From a checkpoint of a small transformer trained on Wikipedia.
Size: 15 layers, width 160, 5 heads of 32, MLP 448 SwiGLU, vocabulary 8192.
Architecture: rotary positions, tied embeddings.
Training: a variant of Adam for these matrices, 152M tokens, 9278 steps.
Each number is 128 + 32 x the weight over its row's rms, rounded and kept within 0 to 255. Layers, rows and columns count from 0. The size above them is the row's rms in percent of the matrix's.

# layer 7 attention query, 160x160, rms 0.0443, rows 47-63, columns 0-79
size [107 100 116 107 100 115 101 110  92  92 113 118 102 114 104 101 107]
[[121 105 159 177 142 134 186 135 100 127 141 112  90  94  94  78  95 143 157 140 105 170 122 115 151  85 152 109 141 138 172 103  69 165 180 108 153  78 134 141 148 109 189 152  98  43 158  82 184 154  71 170 114 146 123 128 137  88 135 151 136  67  94 153  85  67 138 105 137  61 129 125 157 105  85 140 155  70 102 136]
 [155 163  93 143 149 136  52 152 131 159 111 133 157 130 211 137 132 167  79 146 160 102 113 148 154 121 140 151 115 117  91 146 193 123 120 149 176 147  76 104 107 142  78 115 107 171 113 163 130 103 131  74 147 125 129 127 170 129 110 126 141 213 183 100 118 116 150 143 121 161 133 126 140 142 110  75  89 166 147  64]
 [140 124 119 152  71  75 129 112 135 116 126 112 180 155 148 151 137 184  92 188 139  82 100 138 125 135 144 191 101 159  99 200 147 108 166 116 125 204  78 122 100  93  84  62  82 142 142 142 109  84 157 100 122 122 166  96 143 134 183 124 130 195  78 127 103 181 138 114  79 192 121 132 140  93 130 135 163 138 102 122]
 [128 170  57 104 191 142 108 142 139 153  75 139 152  81 117 184 142 107 139 122 145  90 205 181 155 143  61 167 132 154 121 136 169 151  51 130 146 146  83 151 127 138 107 120 175 138 112 104  65 109 155 124 195  91 114 141  97 179 130  96  85 199 130 118 155 119 104 126 107 160 151 105 111 150 203 137 121 164 138  94]
 [164 132  79 129 166 144  84 133 158  95 102  83 125 143  97 175 112 113 171  56  98  93 121 139 135 177  93 148 130 122 113 180 164  96 134  45 144 151  88 160 146  83 162 126 134 144 142 156 117 119 148 120 166 159 153 132 100 155  69  78  88 193 189 130 167 148 181  81 129  99  97 155  93 212 127 111 128 161 111 100]
 [172 173  79 116 161 123 134 134 145 106 123 131 177 109 108 166 124  96 123  91 130 141 142 179  90 161  50 129 133  93 107 103 157 140  74 112  86  92 135 159 144 129  99 102 153 133  78 140  65 106 191 130 207 130  96 151 120 141 177 117 104 172 145 124 145 121  70 183 149 202 156 146 116 130 209 204 180  86  99 119]
 [109 124 113 128  90  95 107 137 116 146 132 143 141 201  83  85  96 137 117 149 110 133  99 166 106 145 118  68 128 102 129 155 114 138 134  63  57 162 146 184 102 113 119 155 121 108 138 149 142 130 141 149 140 133 112 128  84 116 194  98 133 149 118 196 156 157 149 154 156 150 154 172 103 155 166 101 126 122 142 129]
 [128 110 144 137  76 117 137 137 112 146 157  66 112 137  88  55 167 116 105 164 132 111 127 119 104  49 119 104 134 162 129 123 113 117 181 170 157 133 159 125 142 120 106  99  67 135 126  94 145 146 132 127 106 121 132  73 166 112 175 144 121  85  71 112  90 120  63 120 132  84  93 137 154 108 124 135 138 123 107 151]
 [151 135 136 164 112 152 199 119  96 122 129 117  84  72 108  83 123 143 101 177 157 154 149 111 147  92 151  84 118 123 130  97  44 145 135 129  83 127 196 166 108 103 122 128 107 139 139  97 186 127 153 108  91 144 109 143 206 159 182 138 134  50  99 148 158 123 132 113 111 111 107 132 127 102 122 130 197 125 140 138]
 [186 121  81  96 142 176  77 144 139 131  80 134 151 184 200 165 129 105 106 109  98  73 132 120 162 117 118 128 110 133 128 130 108 148 118 126 187 149 110 107  99 198 137 175 113 171 160 171 149 171  87 143 133 169 178 148 169  77  53 134 145 180 146 176 140 136 149 112 124 132 173 136 154 131 110 139 122 134 162 109]
 [101  56 112 127  73  68 105  81 128  95 107  82 104 128 151  86 143 160 110 143 156 106 142  51 153 168 202 109  99 152 135 183  89 101 201 128 135 211 128  99 143  57 121 126 156 147 192 139 119  86 127 109 109 130 146 160 167 125  89 107 173 110 137 119  62 152 152  81  86 180 127 159 146 123  88 142 111 162 126 151]
 [125 103  99 110 198 163 127  95 121 102 156 187 185 100 103 154 109 100 186  90 138 125 158 144  96 161 112  59 162  83 136  89 162 167 131  74  49  61 123 151 111 123 121 133 190 137  84  90 120 113 134 132 172 165 104 183  77 125 169 160 147  83 129 152 158 122 100 163 121 117 128  79  58 112 207  82 127 157 101  94]
 [132 145 157  93 116 107 171 133 125 148 128 140 115 109  84  53 107 110  85 188 174 213  97 140  87  93 138  84 135 136 120  95 148 117 166 174 110 162 167 149 104  93  82 137 120 112 100 144 136 157 143 127 115  96 101  97 147 143 202 147 144  82 116  89 155 113 116 159 110 156 114 128 163  66 146 138  92  98 134 155]
 [122 151 102  90 153 156 170 112 155 115  92 155 143 163 154 159  99  90 209 131 205 112 135 149 127 128 126  87 184  64 123 113 148 176  93 117 105 127 181 124 126 173  87 134 152 108  86  71 122 136 137 114 106 123 123 180 106 134 171 163 105 107 146 127 174  52 118 131 133 128 139  52 168  66 178 102 100 129 113 135]
 [124 130 115 120  94 111 114 120 105 141 112 134 123 136 173 131 155 115 157 133 129  87 112 157 153 101 124 167  92  93 131 101  99 121  80 157 178  91 103 120 111 153 110 161  94 141  98 123 141 127 126 142 102 124 109 147  71  87 112 168 128 163 119 121 126 142 156 167 141 133 139  76 192 154 134 124  95 171 115  77]
 [163 139 105 109 195 161 100 163 166 127 106 179 148 154 153 191  82 128 151  35 142 116 120  98 158 129 140 165 168 134 158 103 156 159 114  93 139 101 100 120  92 174 169 119 173 137 148 134  67 122  89 109  97 136 143 201  72 127 107  97  84 191 190 161 171 125 182 150 123 147 114 113 137 146  96 139 104 173 149 165]
 [131 116  90 129 122 137 101 150 108 155 119 155 131 164 157 192 156  78 157 161 142  69 181 160 109  82 130 130 111 133 130 116 163 119  50 153 219 104  98  88 156 194 115  92  80 154  93 138  57 103 143  97  90 135 156 174 109 101 104 134  81 147 127 125 155 115 109  92 138 119 127 113 181 107 127 160 127 109 153 142]]
# layer 7 attention key, 160x160, rms 0.0439, rows 47-63, columns 0-79
size [ 81 103  89  87 104  92 127 116  94  95 119 117 107 118 124 110 101]
[[108 135 121  43 113 167 132 191 192 103 145 165  95 151 131 129  88  60 171 156  84 107 103 108 205 157 167 165 162 196 200  59  59 176 114 113 138 114 107 154 107 124 144 132 120 134  95  94  78 147  97 129 182 119 136 135 133 118 154 152 128 103 111  94 100  63 148 179 139 178 137  91 112  96 164 135 148  75 115 138]
 [109 117 152 165 130 129 130 155 131 182 131  82 150  99  75 104 145 176  97 120 161 137  45 145 121 127 134 106  78  98 100 135 195 111 184 120 135 108 158  55 125 196 120 138 126  48 180 144 138 111 137 100 112 158 121 115 168 152 119 106 140 149 141 130 172 131 133 127 171  79 100 165 116 154  60 111 106 157 189  67]
 [110  91  93 153 137 120 116  93 101 173 116  13 160 133 102 124 138 100 112 102 189 173 126  86  99 107 188 109  84 105 123 126 134 144  93 149 127 202 140 118  92 148  83 119 160 130 159 169 100 107 129 112 150 117  90 167 127 182  78 128  77 130 119 159 169 156 132  82 107 130 130 158 192 128 128 131  95 192 123 129]
 [160  88 141 167 136  77 144 111  78 143 120 140 148  82 127 133 189 181 108 122 204 121 143 137 133 171 130 107  81  80  84 168 189  97 133 106 148 138 141 120 164 123 126 170 163 147 139 161 127 128 133 110 137 106 170 110 123 179 142 106  99 112 141 139 124 116  80  64 181  49 181 102 163 142  73 143 123 205 159 137]
 [ 93 179 119 127 128 182 112 152 106 132 103 118 139 144 119 142 150 150 125 105 108 124 117  92 106 105 150  91 184 112 140 160 139 141 125 146 106 123 160 154 130  78 183 143 169 118 137 175 162 209 116 211  91 123  80 160 115 108  68 130 137 126 167 146 103 125  67  78 165 106 188 120 145 168 104  99 152 106 127 125]
 [183 117 117 165 122  47 167 155 106 115 125 101 136  99 167 115 140 154 124 100 154 127 148 141 119 150 112 129  85 139  93 100 172 103 156  88  69 129 139 184 117 106 163 156 173 143 131 157 149 152 131 154 151 168 149 143 167  91 183 119 154 129 161 133 106 168 103 119 113  80 170 127 164 114  38 116 158 147 129 133]
 [140 176 174 113 149 153 131 113 101 153 110 176 106 156 190 152  83 127 138 164  96  99 178 154 115 103 136  98 166 117 148 152  79 126  73 146 109 178 153 196 101 131 137 162 144 155  97 164  98 153 122 169 137  93  80 180  77 151 196 178 144 143 190 131 158 137 125 136  86 163 144 108 118 139 137 132 127 114  90 166]
 [166  91  93 135 142 117 145 126 126 115 140 103  92 162 170 102 116 117 143 158 107 163 129 134 174 117 160 115 135 142 156 113  84 183 107 122 165 161  99 134 127  96 100 151  80 174 151  90 116 105 112  46 178  87 169  17  95 156 132 141 162 118  76 105  82 130 165 114  97 168  71 108 142 144 177 130 132 117  94 132]
 [168 122 128 108 100  92 127 148 107 127 156 175 111 108 147 131 106  95 137 188 118 141 190 157 160 123 145 115 168 169 132  55  83 112 129 104 102  87  70 112 111 179  98 134 123 131 125  65 124 106 133  19 119 166 144 129  98 153 208 161 164  77 126 128 110  63 148 151  90 178 159 112 112 133 155 147  97 120 120 111]
 [ 75 101 151 131 150 106  94 123 117 156 130 124 195 125  35 104 111 138 135  72 154 157  91 120 122  56 134  90 104  92 165 143 152 166 117 120 116 154 143 123 123 195 146 129 122 116 158 107 139 157 123 140 103 125  81 164 161  92  64  94  55 137 167 171 181 136 172 152 112 126  66 143 115 119 113 128 152 138 144 118]
 [ 71 146  71  96 107 126  95 138 114 134 119 112 112 208 120 135  63  90 123 152 131  84 126 110 145 113 136  85 161  88 124 113 128  70 135 122 117 131  86  96 122  90  91  59 115  76 169  66  95 131 142 161  30 149  69 174 120 122  82 134 159 155 123 159 115 103 145  52 127 189 141 144 140 100 177 128 105 161 140 147]
 [153 148 157 112 111 160  99 170 125  79 136 170 105  94 199 131  78 178 132 165 134 100 163 172  73 205 103 189 141 122 126 121 126  96 151 114 122 108 102 164 163 118 110 113 127 133  68 122 165 102 141 136 162 142 162 114 118 123 223  99 184 136  93 115 130  95 120 159 158 132 205 121 131 125 138 136 114 133 153 140]
 [161  82 166 124 170 106 142 112 129 113 120 156  94 116 173 142  81 125 166 201 135  88 141 182 113 185 117 131 110 187 167  85 132 132 131 126  87 167 112 155 124 156  69 169 124 189  94 105  93  86 141  80 170  99 152 104  97 158 150 120 143 157 109 114 101 126 154 142  91 179  99 104 133 128 177 130  78 131 109 152]
 [148  96 131 122 165  86 104 108 115 124 145 181 137  39 106 150  86 149 133 103 117 127 110 140 150 183 115 154  92 123 173 161 132 140 133 123  99 130 106 128 150 157 126 178  87 177 138 148 148  88 150 107 165 118 141 115  92 166 170  91 171 169  93 137 131 133 129 184 149 110 160 107  85 105 111 170  89 119 160 137]
 [108 124 152 141 150 140 117 105 108 152 124 136 155 116 105 101 179 138  74 108 139 181  94 166 128 111 173 178  99  95 185  96 134 183 135 146 146 114 180  88 137 175 106 140  94 153 130 147 135 115 107 117 158 108  89 115 152 120  84 120  98 125 140 117 191 192 127 147 131  81  21 105 159 107  97 111 128 120 155  81]
 [146 140 132 150 110 106 105 102 107 151 105 123 185  84  81 167 180  99 100 104 111 138 106 143 115 130 104 119  75 105  97 176 153 103 124 115  82 104 147 127  96 143 139  83  96 106 140 201 135 180 158 168 122 124 150 189 124 103 150  95 119 160 148 156 208 123  86 135 161  87 160 218 128 118 100 111 145 123 144 114]
 [129  59 102 176 145  70 131 110  83 128 138 135 171 130  81 108 186 118 101  85 123 127 101 100 171 139 142 148 106  82 174 106 147 185 102 164 134 146 143  89 158 155 132 178 128 101 136 131 164 122 155  91 150 100 152  89 131 108 117 142 152  89 120 163  97 165 119 108 121  83  47 159 166 125  72  76  93 105 186 102]]
# layer 7 attention value, 160x160, rms 0.0307, rows 32-57, columns 0-79
size [101  96  90 103 105  98  96 106  96  98 105  95 101  88  98 108 112  93 102  94 108 100 110 100  99 103]
[[153 139 181 122 151 144 139 114 156  84 137 151 138 123 135 113 106 123 116  94  88 119  96 114 150  49 189 127 155 136  99 114 104 163 120 134 103 157 135 139  63 146 107 170 114 109  59 172 112 150  91 176 165 100 107 177 132 103 156 140 118 124 141 116 142  51  95 159 113 107 108  61 151 141 122 120 150 130 210 181]
 [157  69  99 111 161 133 205 149 119 133 130 117 145  97 140 141 176 140 139 192 119  97 164 155 125 137  98 110  98  69 103 129 169 133 166 101 141 122 111 158 116 145  84 149 162  79 141 166 192  83 159  66 156 112 132 100 128 159 134 181 121 147  68 143 153 143 153  96 134  82  90 105  69 190 184 115 164  91 139 152]
 [115 171 124 172 155 141  83 126 111 189 159 160 127  97 122 155 125 162  94 122  75 168 109 157 178 110 131 135 138  68 112 143 124 175 190  86  98 113 112 135 149 112 176 125  87 139 138  76 114  88  97 134 135 132 148  99 155  58 109  88 177 136 125 139 153 105 169 135 118 137 151 105 102 106 157 106 102  86 175 169]
 [149 142 124 148 126 114 156 181  98 138 128 133 142 157  90  96 112 109 100  76 163 153 116 138 138 117 144  85 145 140 132 159 162 136  87  77 135  85 170 124 135  62 137 196 143 180 152 137 128 155 142 132 119  84  53  96 110 136 147 147 131 146 104 171  65 153  94  93  98 123  98 178 160  59 127 115 158 135 138 123]
 [114  88  87  98 131 155 121  77 161  84 163 169 165 132 168 139 151 153 125  72 137  99  89 106 101  88  70  75 151  79 182 171 169 152 132 160 118 115 153 136 112 128 127 154 208 189 129 137 109 134 105 131 132  81  91 150 162 141  92 121 121 131 176 118  93  98 113 168 172  86 107  91  86 139 164 112  96 131 154 147]
 [173 143 149 115 108 123 146 177 111 191 119 136  98 105 141 103 161 202 137 187  97 102 115 171 162 136 137  98 100 106  85  96 111 103  90 133 188 132 157  97 138 102 123 114 158 181 120 164 116 157  72 130 104 103 149  69 166 132 130 123 167 155 113 139 126 105 172  88 196 140 169 101 103 139 148 128 207  73 149 102]
 [ 90 119 123 157 136  85  86  57 130  95 112  81 158 101 141 149 162  81 122 121 142 127  81 151 116 110 128 127 104 145 124 127 137 129 136 155 126 206 163 107 163  99 107 158 169 151  82 129 160 108  98  80 153  69  53 118 148 151 120  83 109  69 156 110 169 165 125 145 107 164 163 134 151 134 103 136  84 177  74 109]
 [137 106  84 141 158 108 175 113 126 159 140  85 111 185  86 131 133 144  85 191 125 152 146 160  92 105 111  83 137 163  98 127  51  98 160 106 134 119 115  96 124 189 170 121 127  75 137 149 114 118 182 163 159  96 139 155 137 165  84 147  82 142 142  77 146 159  79 140 117 100 107 178 160 150  69 123 197  99 163 119]
 [149 144 110 120 139  94  96 114  51  83 145 126 212 151 133 160  97 119 143 157 113 126 118 105 123 139 137 159 147  81 116 136  95  90 154 183 125 135 173 176  86 111 130 137 113 184  82 119 138 120  98 168 147 122 155 138 143 130 119 135 113 153 150 122 161 204 134  42 118 120 128 166 150 159 126  77  91 156 160 156]
 [106 125 139 174 123 161 108 165 115 160 169 108 120 140 133  89 139 130 164 152 171  52  87 115 176 128 148 166  78 100  73 110  98 120 113 164 115  82 113  97 125 146 113  71 154  83  91  96 142 139 151 127  95 116  57 160 104 140 118 130  98 170 105  74 161  61 120  76 106 113 166  78 184 151 134 104 113 151  28 135]
 [ 99 125 119 146 112 123  99 179 144 124 163 156 129 107 106 148  98 114 189 116 180  97 167  76 108 142  94 121  40  94 104 168 126 167 108  97 129  99 187 116 119 107 145  27 120 173 140 135 111  94 159 125 133 139  99 107  91  89 150  60 116 106  94  95 169 132 168 117  86 166 127 114 159 100 145 125  84 132 112 148]
 [ 56 106 136 106  68  65 156  88 110 129 123 113 164 115 140 136 106 116 139 111 140 147 109  66 100 122 117 162  93 125 185 110 108 120 150 134  47 111 192 171 121 153 150 123 147 178 134 127 121 212 108 148 192 126 132 114 115  82  92 115  98 138 165 163 118 169  72  76 151 119 146 114 145 141 127 109 125 162 130 121]
 [116  80  77  82 142 146 121 106 157 133 133 118 153 127 151 135 161 186 169 120 102  80  68 189 123 137 149  51 154 127 152 123 186  91 193 179 102 102  87 141 117 109 124  79 140 133 109 108 147 145 111 102 141  88 100 101 183 119 188 183 130 121 111 170 143 103  86 120 148 119  68 118 150 171 177 148 179  99 172 111]
 [ 80  82 170 138 165 121 156 103 150 161 132 114  62 152  84 144 130 125 154 121 158  84 116  57  90 107  69 154 117 146 129 156 118 138 165 149 133 132 185 182  66 144 126 159 129  97 132 122 120  69 161  73 154 111 107 140 109  50 150 153 112 107 142  57 176 121 127 120  85 103 185 170 136 146 141 141 124 109 168 150]
 [146 123 116 189 121 116 141 135 118 142 116 101 189 174 172 103  68  81 163 120 159 132 154 133 120 172 134 144 159  98 128 104 117 119 162 129 128 208 126  93 105 118 125  80 125 127  89  86 161 111 125 122 143 160 135  82 115 112 176 121 163 142 154 136  95 139 138 124  51 132 125 176 152  71 130 128 128 199 151 141]
 [ 95 182 104 133 107 156 156 166 147  94 109 103 117  73 114 130 167 165 144 136 150 184  85 105 167 123 162  93 137 124 117 144 137 110 142 106 121 157 112 172 162  85 182 177 166 123 110 128 146 141 100  91  94 125 102 110 124 125  97  85 148 127 163 125  90 132 117 137 152 108 135 188 134 105 173 176 149 104 128 139]
 [110 193 109 198 135 114 124 170  90 210 147 106 163 190  95 138  86 134 124 155  88 111 106  82 105  97 151 177 133 172 151 139  67  84 176 113 114 170 159 133 141  45 161  71 119  79 108 111  75 132 201 178 111 128 138 166 123 113 121 139  84 150 148 107 151 152 126 141  83 105  92 175 140  71 102 144 122 174 128 110]
 [185 146  87 123  55 157  78 107 150  72 152 127 130 145 106 132 176 132 109  93 140 151 135  76 192 161 125 131 123  70 122 133 154 139 154 169 130 110 153 169 165 137 159  79 162 101 115  99 124 116 174 188  84 168 104 155  90 104  86 120 125 133  79 143 180  71 186 162 158 155  88 107 100 114 106 169 145 159 196 163]
 [163 204 128  92 159 149 129 136 129 115 156 134 157 169 140 158 113 121 121 136 163  86 101 172 137 166 124  98 189 104 132 106 145  73 120 141 120  86 112 115  84 102  99 155 149 189 134 136 141 106 109 140 137 128  85  90 129 156 115 132  87 104 131 115  67 118  81 129 144 163 176 109 149 164 117 139 124 137  86 145]
 [161 131 113 108 104  90 110 105 137 180  84 140 202 130 132 168 108 108 115 179 172 105 153 131  82 164 128 127  80 120 122 123 161 148  73  68  99 108 145 116 138 142 132 101 117 138 133 130 169 128 151 146  83 172 152 139 124 106 139 104  90 133 139 105 122 201 150 121  87  78 111 134 108  94 136 123 101 107 124 111]
 [123 121 139 121 117 147 118 167  99 126 147  86 186 142 144 147 105 156 146 158 148 148 112  82 108 105 144 169 166 108 136 169 171 147 136 127 182 146  65 125 156  64 154 130  51 125 134  90 194 154 152 168 132 125 131 147 125  44 118 135 137 143  75  83 107 130 175 110 141 133  90 147 109 134 135 131 131 148 111  84]
 [106 157 168 199 111 145 133 171 142 127 132  92 134 103 111  95  67  96 109  81 110 114 151  77  93 146 106 116 164 120 129 142 139 101 131  65  75 121 158 150 179  70 130 130 151 158 123 127 172 114 175 153 128 151 112 117 120  73 202 115 116 121 154 109 169 132 165  91  83  74 109 116 126  41 119 124 112 140 104 139]
 [ 93 154 166 154  96  91  68 206 162 184 160 143  92  97 119 111 119 101 132 134 122 156 166  85 151  55  91 143  93 116 155 167 140 160 134 137 114 169 100  99 182 141 159 115 143 126 102 142  96 105 138 131 102 180 154 154 135  86 104 123  98 117 186 115 132 171 149 159 119 101 125 135 165 110 125 138 135 134 169  98]
 [123 104 142  74  90 132 135 115 100 158 109 132 122 152 165 112 165 145 152 126  58 120 158  98 165 151 135 133 109 144 104 157 120  82 109  95 100  85  97 130 154 184 127 147  70 104 125 118 132 185  96 121  90  81 147  64 120  79 133 140 146 152  76 147  85  97 138 129 130 104 169  93 170 158 200 125 170 103 145  63]
 [185 143 171 118 119 120  58 133 131  63 111 167 104  96 181 155 111 132 136 113 107  88 120 105 166 130 151 138 143 158 113 133 156 149 134 151 165 154 105  73 104  60 128 126 133 173 102  76 137 158  67 114 145 152  94  82 123 159 155 118 170 132 109 167 117 125 124 130 154 115 156 105 129 144 142 127 159 114 144  98]
 [156 116 159 144 150  95 123 113 188 104 163  96 126 123 111 122 150 142 150 106  82  97  74 188 152 107 130  97 161 126 185 102 128 113  90 104 110 134 105 112 132 104 124 159 183 156 121 143 143  85 113 126  97  33  66 103 116 125 105 134 146 172 118 146 101 100 115  94 119 119 129 137 147 119 156 122 187 137 132 114]]
# layer 7 attention output (transposed), 160x160, rms 0.0606, rows 32-56, columns 0-79
size [101  99  92 109 102  98  93 108 104  97 111  95 104  85 101 102 117  95 101  95 104 109 112 101  97]
[[ 87 161 125  79 130  66 107  82 111 109 134  96  76 126 154 135 152 134 138 106 128 182 177  96 143 109  60 145 106 155 128 149 142 113 164 168 109 131 132 143  99 158 124 167 136 127 174 159 197 119 101 154 136 137 160 157 229 110 151 128 155 157 187 128  97 112 121 109 145 148 143  82 143 150 127 163  96 102 101 144]
 [166 137 137 144 124 153  88 141 165 182 109  86 169 160 141 106 109 128  80  98  99 163 125 167 176 132 116 154 166 179 148 126 136 109 121  99 173 132 109 125 126  67 190 151 142 108 100  97 117 151 129 106 113 144 118  68 151 133 121 110 123 160 154  60 127  73 151 123  91 131 134 138 121 136 144 132 161  80 115 147]
 [153 154 133 107 101 141 159 111 113 122  85 136 116 125 175  99 115 192 131 146 120 133 125 142 139 105  98 114 107 125 153 126 160 160  81  92 147 142 181 141  62 134 157  91 155 154  69 121 176  95 119 164 103 102 144 139 186 123 119  97 154 114 137 124 114  75 132 114 162 228 124 103 174 197 179 145 143 108 116  92]
 [ 87 125 153 172  71 108 156 117 100 162  94 150 167 149 117  90 142 146 153 196 103  84 117 142 151 124 156  96  94 116 107 114 102 162 171  57  99 196 131 144 136 117  77  97  79  89 194 158 132 165 147 102 108 106 131  87 134 150 128 179 149 224 174 110 114 153 137 124 129  87  72 218 121  99 130 137 112 160  61  79]
 [105 158 137  39  82  85 173  90 178 152 127 127 115 117 126 107 193 127  92 128 151 148 198  96 134 130  84 184 140 114 133 101 134 123 203 102 135 142 148 136  98 122 115 150 104 100 143 123 184 174 134  71 130 118 167 107 161 100  66 107 120 138 177 139  51 117 143  91  89 119 198 150 156 121 113 126 112 109 107  97]
 [126 193 103 157 118 159 139 106 141 166 102 157 129 131 157 104 114 138 146 113 105  98  92 153 177 159 105 126 110 149 106 186 128 166 158  89  68 111 186 124 133 131 182 120  90  83 134 110 162 127 132 146  92 169 137  91 145 147 135 158  75 160 201 152  99  95  72 176 119 146 151 166 129 198 181 172 156 143  96 126]
 [160  83 106  98 129 145  99 110 149 135 118  77 152 106  96 114 136  47  91 110 147 176 148 104 142 153 127 118 125 125  92 154 142 160 124  88 151 121 175  98 141 160 154 174 146 160 142 155 108 137 152 109 131  95 131 151 129 101  94 129 142  78 144 142  93 108 147 109 162  76 153 127  94  97  67  62 104 153 161 116]
 [120 139 161 127  90 105 105 132 109 108 134 126 136 160 171 133 133 137 131 117 125 117 128 151 135  99 136 164 148 145 120 129  86 124  83 138  98 156 166 116 175  77 147  80 164 103 111 116 152  96 117  95 123 115 154 118 102  87 181 206  90 218 149 140 154 148 127 174 184  73 107  99 122 144 182 110 123 168 155 133]
 [134 194 115 137 122 138 147 134 116 113  96  82 124 162 141 152 146 111 144 115 164 118 149 112 160 123 128 115 116 128 126  85 133 183 174 132 131 126 128 132 132 136 121 145 160 133  98 124 120 129 148 145 109  79 162 118 153 146  69  80 128 107 129 109 146 144 104 191 122 162  47 135 118 168  94 143  85 153 121 141]
 [133 112 108 124 161 130  90 202 110 159 212 161 148 114 120 156 132 111 146 118 140 134  95  92  91 113 111 107 186 127 151 131 141  68 154 124 140 139  90 148 168  98  58 136  66  43 123  83  79 119 180 174 116 140  69 150  91  67 146 100 122 108 122  73 123 149 129 133 117 124 124 164 129 133  96 131  65  89 160 175]
 [164 177 128  71 177 134 133 143 110 121 139 140 189  63 134 135 120 112  63  85 121 126 109 120  88 136 137 101 117 124 182 105 135  77 112 135 130 163  76 143 117 100 115 167  84 116 185 134  85 151 127 142 175 154  65  72  77 124 155 121 117 142  73 138 142  98 134 129 143 129 117 149  97 137 110 123 100 166 132  93]
 [122 107 108  97 125 154 160  92 182 101 122  89 110 151 131  96 168  91 133 135 167 120 171  94 173 111  75 133 107 125 109 128 128 167 192  70 106 171 122 106  74 126 119 181 124 172 167 168  86  95 127  79 178  75 170 155 128 133 104 132  97 184 155 169  59 113  87 158 161  78 192 134 153 133 103  96 123 157 103 145]
 [ 91 171 100 173 130 174 127 114 161 168 106 134 133 216 129 116  99 126  53 124 112 101 131 145 138 168 114 152 110 126 126 136 123 163 104 138 126 109 158 139 128 182  99  80 196  93  79 110 160 133 125 134 106 137 133 120 187 120 116  68 119 119 169 105 107  74  77 114 129 135 156 134 165 126 134 148 133  98 139 144]
 [191  82 162 110 160 146  36 155 180 111 154  96 123 112 113  97 148 121 123 119 138 118 141 175 132 112 103  91 104 120  72 115 131  54  88 177 167 160  64 123 124  93  84 148 143 181 148 114 118 141 159 148 195 163 142 160  93 127 144  86 144 126 104 124 100 154 157 101 151  97 138  82 124  59 127 100 121 152 150  91]
 [ 99  88 176 112 194 130 123 101 141 130 168  91 130 171 102 215  87  56  72 114 144  71 136 153 112 142 170 129 145 135 116 165 158 166 151 119 161 114  99 108 133 140 169 107 140 138 130 167 122 134 153 114 143 123 108 172  81 106 129 142 108 125  90 132 148 121 134 158 128  91  91 107 106  81  75  43 122 179 136 167]
 [106 103 111 107  90 150 179  88 117 147  74 125 111 121 182  84 159 174 101 196  99 186 183 122 171  95  64 110  84 125  95 160 142 129 128  68 138  83 138 103 127 104 148 161 156 146 154 125 159 140 108 130 126 155 139  95 175 142 170 121 165 138 150 108 132 104 148 112 103 125 144 165 170 158 156 177 177  61 142  79]
 [130 110 173 193 119 140 147 146  65 107 189  98 140 172 144 151 115 144  66 114 124  94  78 124 159 111 121 122 104 111 133 116 150  85  55 175 159 139 106 102 145 147  71 110 143 174 109 128 113  85 140 153 116  89 106 146 137  94 165 100 159 120 106  73 120 130 149 178 114 133  75 109 153  66  97 122 111 163 122 140]
 [ 94 149 133  98 206 129 207 110 111 101 132 161 147 113 145  99 167 128  78  83 108 161 117 184 136  93 175 138  55 118 185 100 171 169 150 130 160 118 120 160 112 151 143 123  86 128  99  83 139 124 147 121 132 139 111 112 156 130 127  97 111 137  89 121 119 152 152  75 149 147 134 112 151 124 104 119 121 115 156 155]
 [112 130 107  99  94 146 135 108 138 155 140 150 130  74 123 152 116  94 169 117 140 103 177  57 113 107 112 110 119 116 145 136  68 111 190 128 131 146 152 107 139 195  65 175 141  78 118 149 111 168 144 114 105 107 169 135  98 154 107  75 137  56 183 119 166 146 128 174 130 124 114 100  88 114 191 164  80 122 148 123]
 [116  74 165 154 126 169 144 159 139  98 121 103 138 114  76 156 137 130 176 113 131 109  60 117 133 149 168 140 184 177 129  65  95  96 132 156 134 159  81 117 112  73 153 104  84 131 165  96  92  74  87  93 123 161 116  88  52 118 114 221 111 129  88 117 171 149 154 177 117 127 102 145  98  88  90 108 128 152 104 149]
 [155 115 156 196 120 125 129 173  60  77 146  75  91 145 127 124 132 188 140 129 164 157 135 139  73 191 110 148 116 129 153  82 153 131 189  64 167 148 135 139  86  66 128  78  55 143  97 101 133 100 156 127 150 132 111 123 121 110 157 119 177 167  71  82 103 153 176  91  60 146 130  95 142 130 111 124 187 140  88  99]
 [128  98 183 129 114  88 110 172  55 124 135 127 146 137 112 154 118 162 159 123 106 122 110 128 117 127 178 109 135 139 111  89 149  98 113 111 152 180 124 127 130 104  75 133  66 160 174 133  96 131  96 142 146 114  90  71  70 120 127 166 135 217 111 160 122 173 140 128 135 121  93 177 113  87  95  97  55 171 136  89]
 [139  68 147 173 188 156 150 110 139  89 162  90  98 100 145 153 164 143 141 170 140 125 124 139 185 125 108 156 128 105 127 157 119  65  71 152 159  86  83 119 106 133 108 108 132 196 127 146 127  74 131 145 148 121 128 181 140 103 219  89 164 115  93  90  66 147 123 144 130 185 132 100 136 115 118 155 140 113 104  80]
 [129 148 102 186 111 108 146 136 159 135  94 179 101 151 143  91 126 152 137 168 103  72 141 164  91 118 119 128 130 138 137 102 129 110 161  41  89 128 119 148 133  64 114  54 119 112 112 124 171 112 130 107  98 183 155 143  90 177 176 147 114 181 154 117 138 117 117  95  99 140 113 172 110 173 113 190 186  60 116 149]
 [136 142  99 136 172 153 144 127 106 172 102 175 116 101  93 132 102  88  97 126 175 115 124 206  72 137  77 136  85 123 136 197 149  94 117 106 136  97 147 118 137 198 155 136 129 150 148 145 142 127 163 157 131 191 140 169 153  95 159  90 139  33 183 148 102  77 106  57 159 151 154  92 182 132 101 161 160 111 102 145]]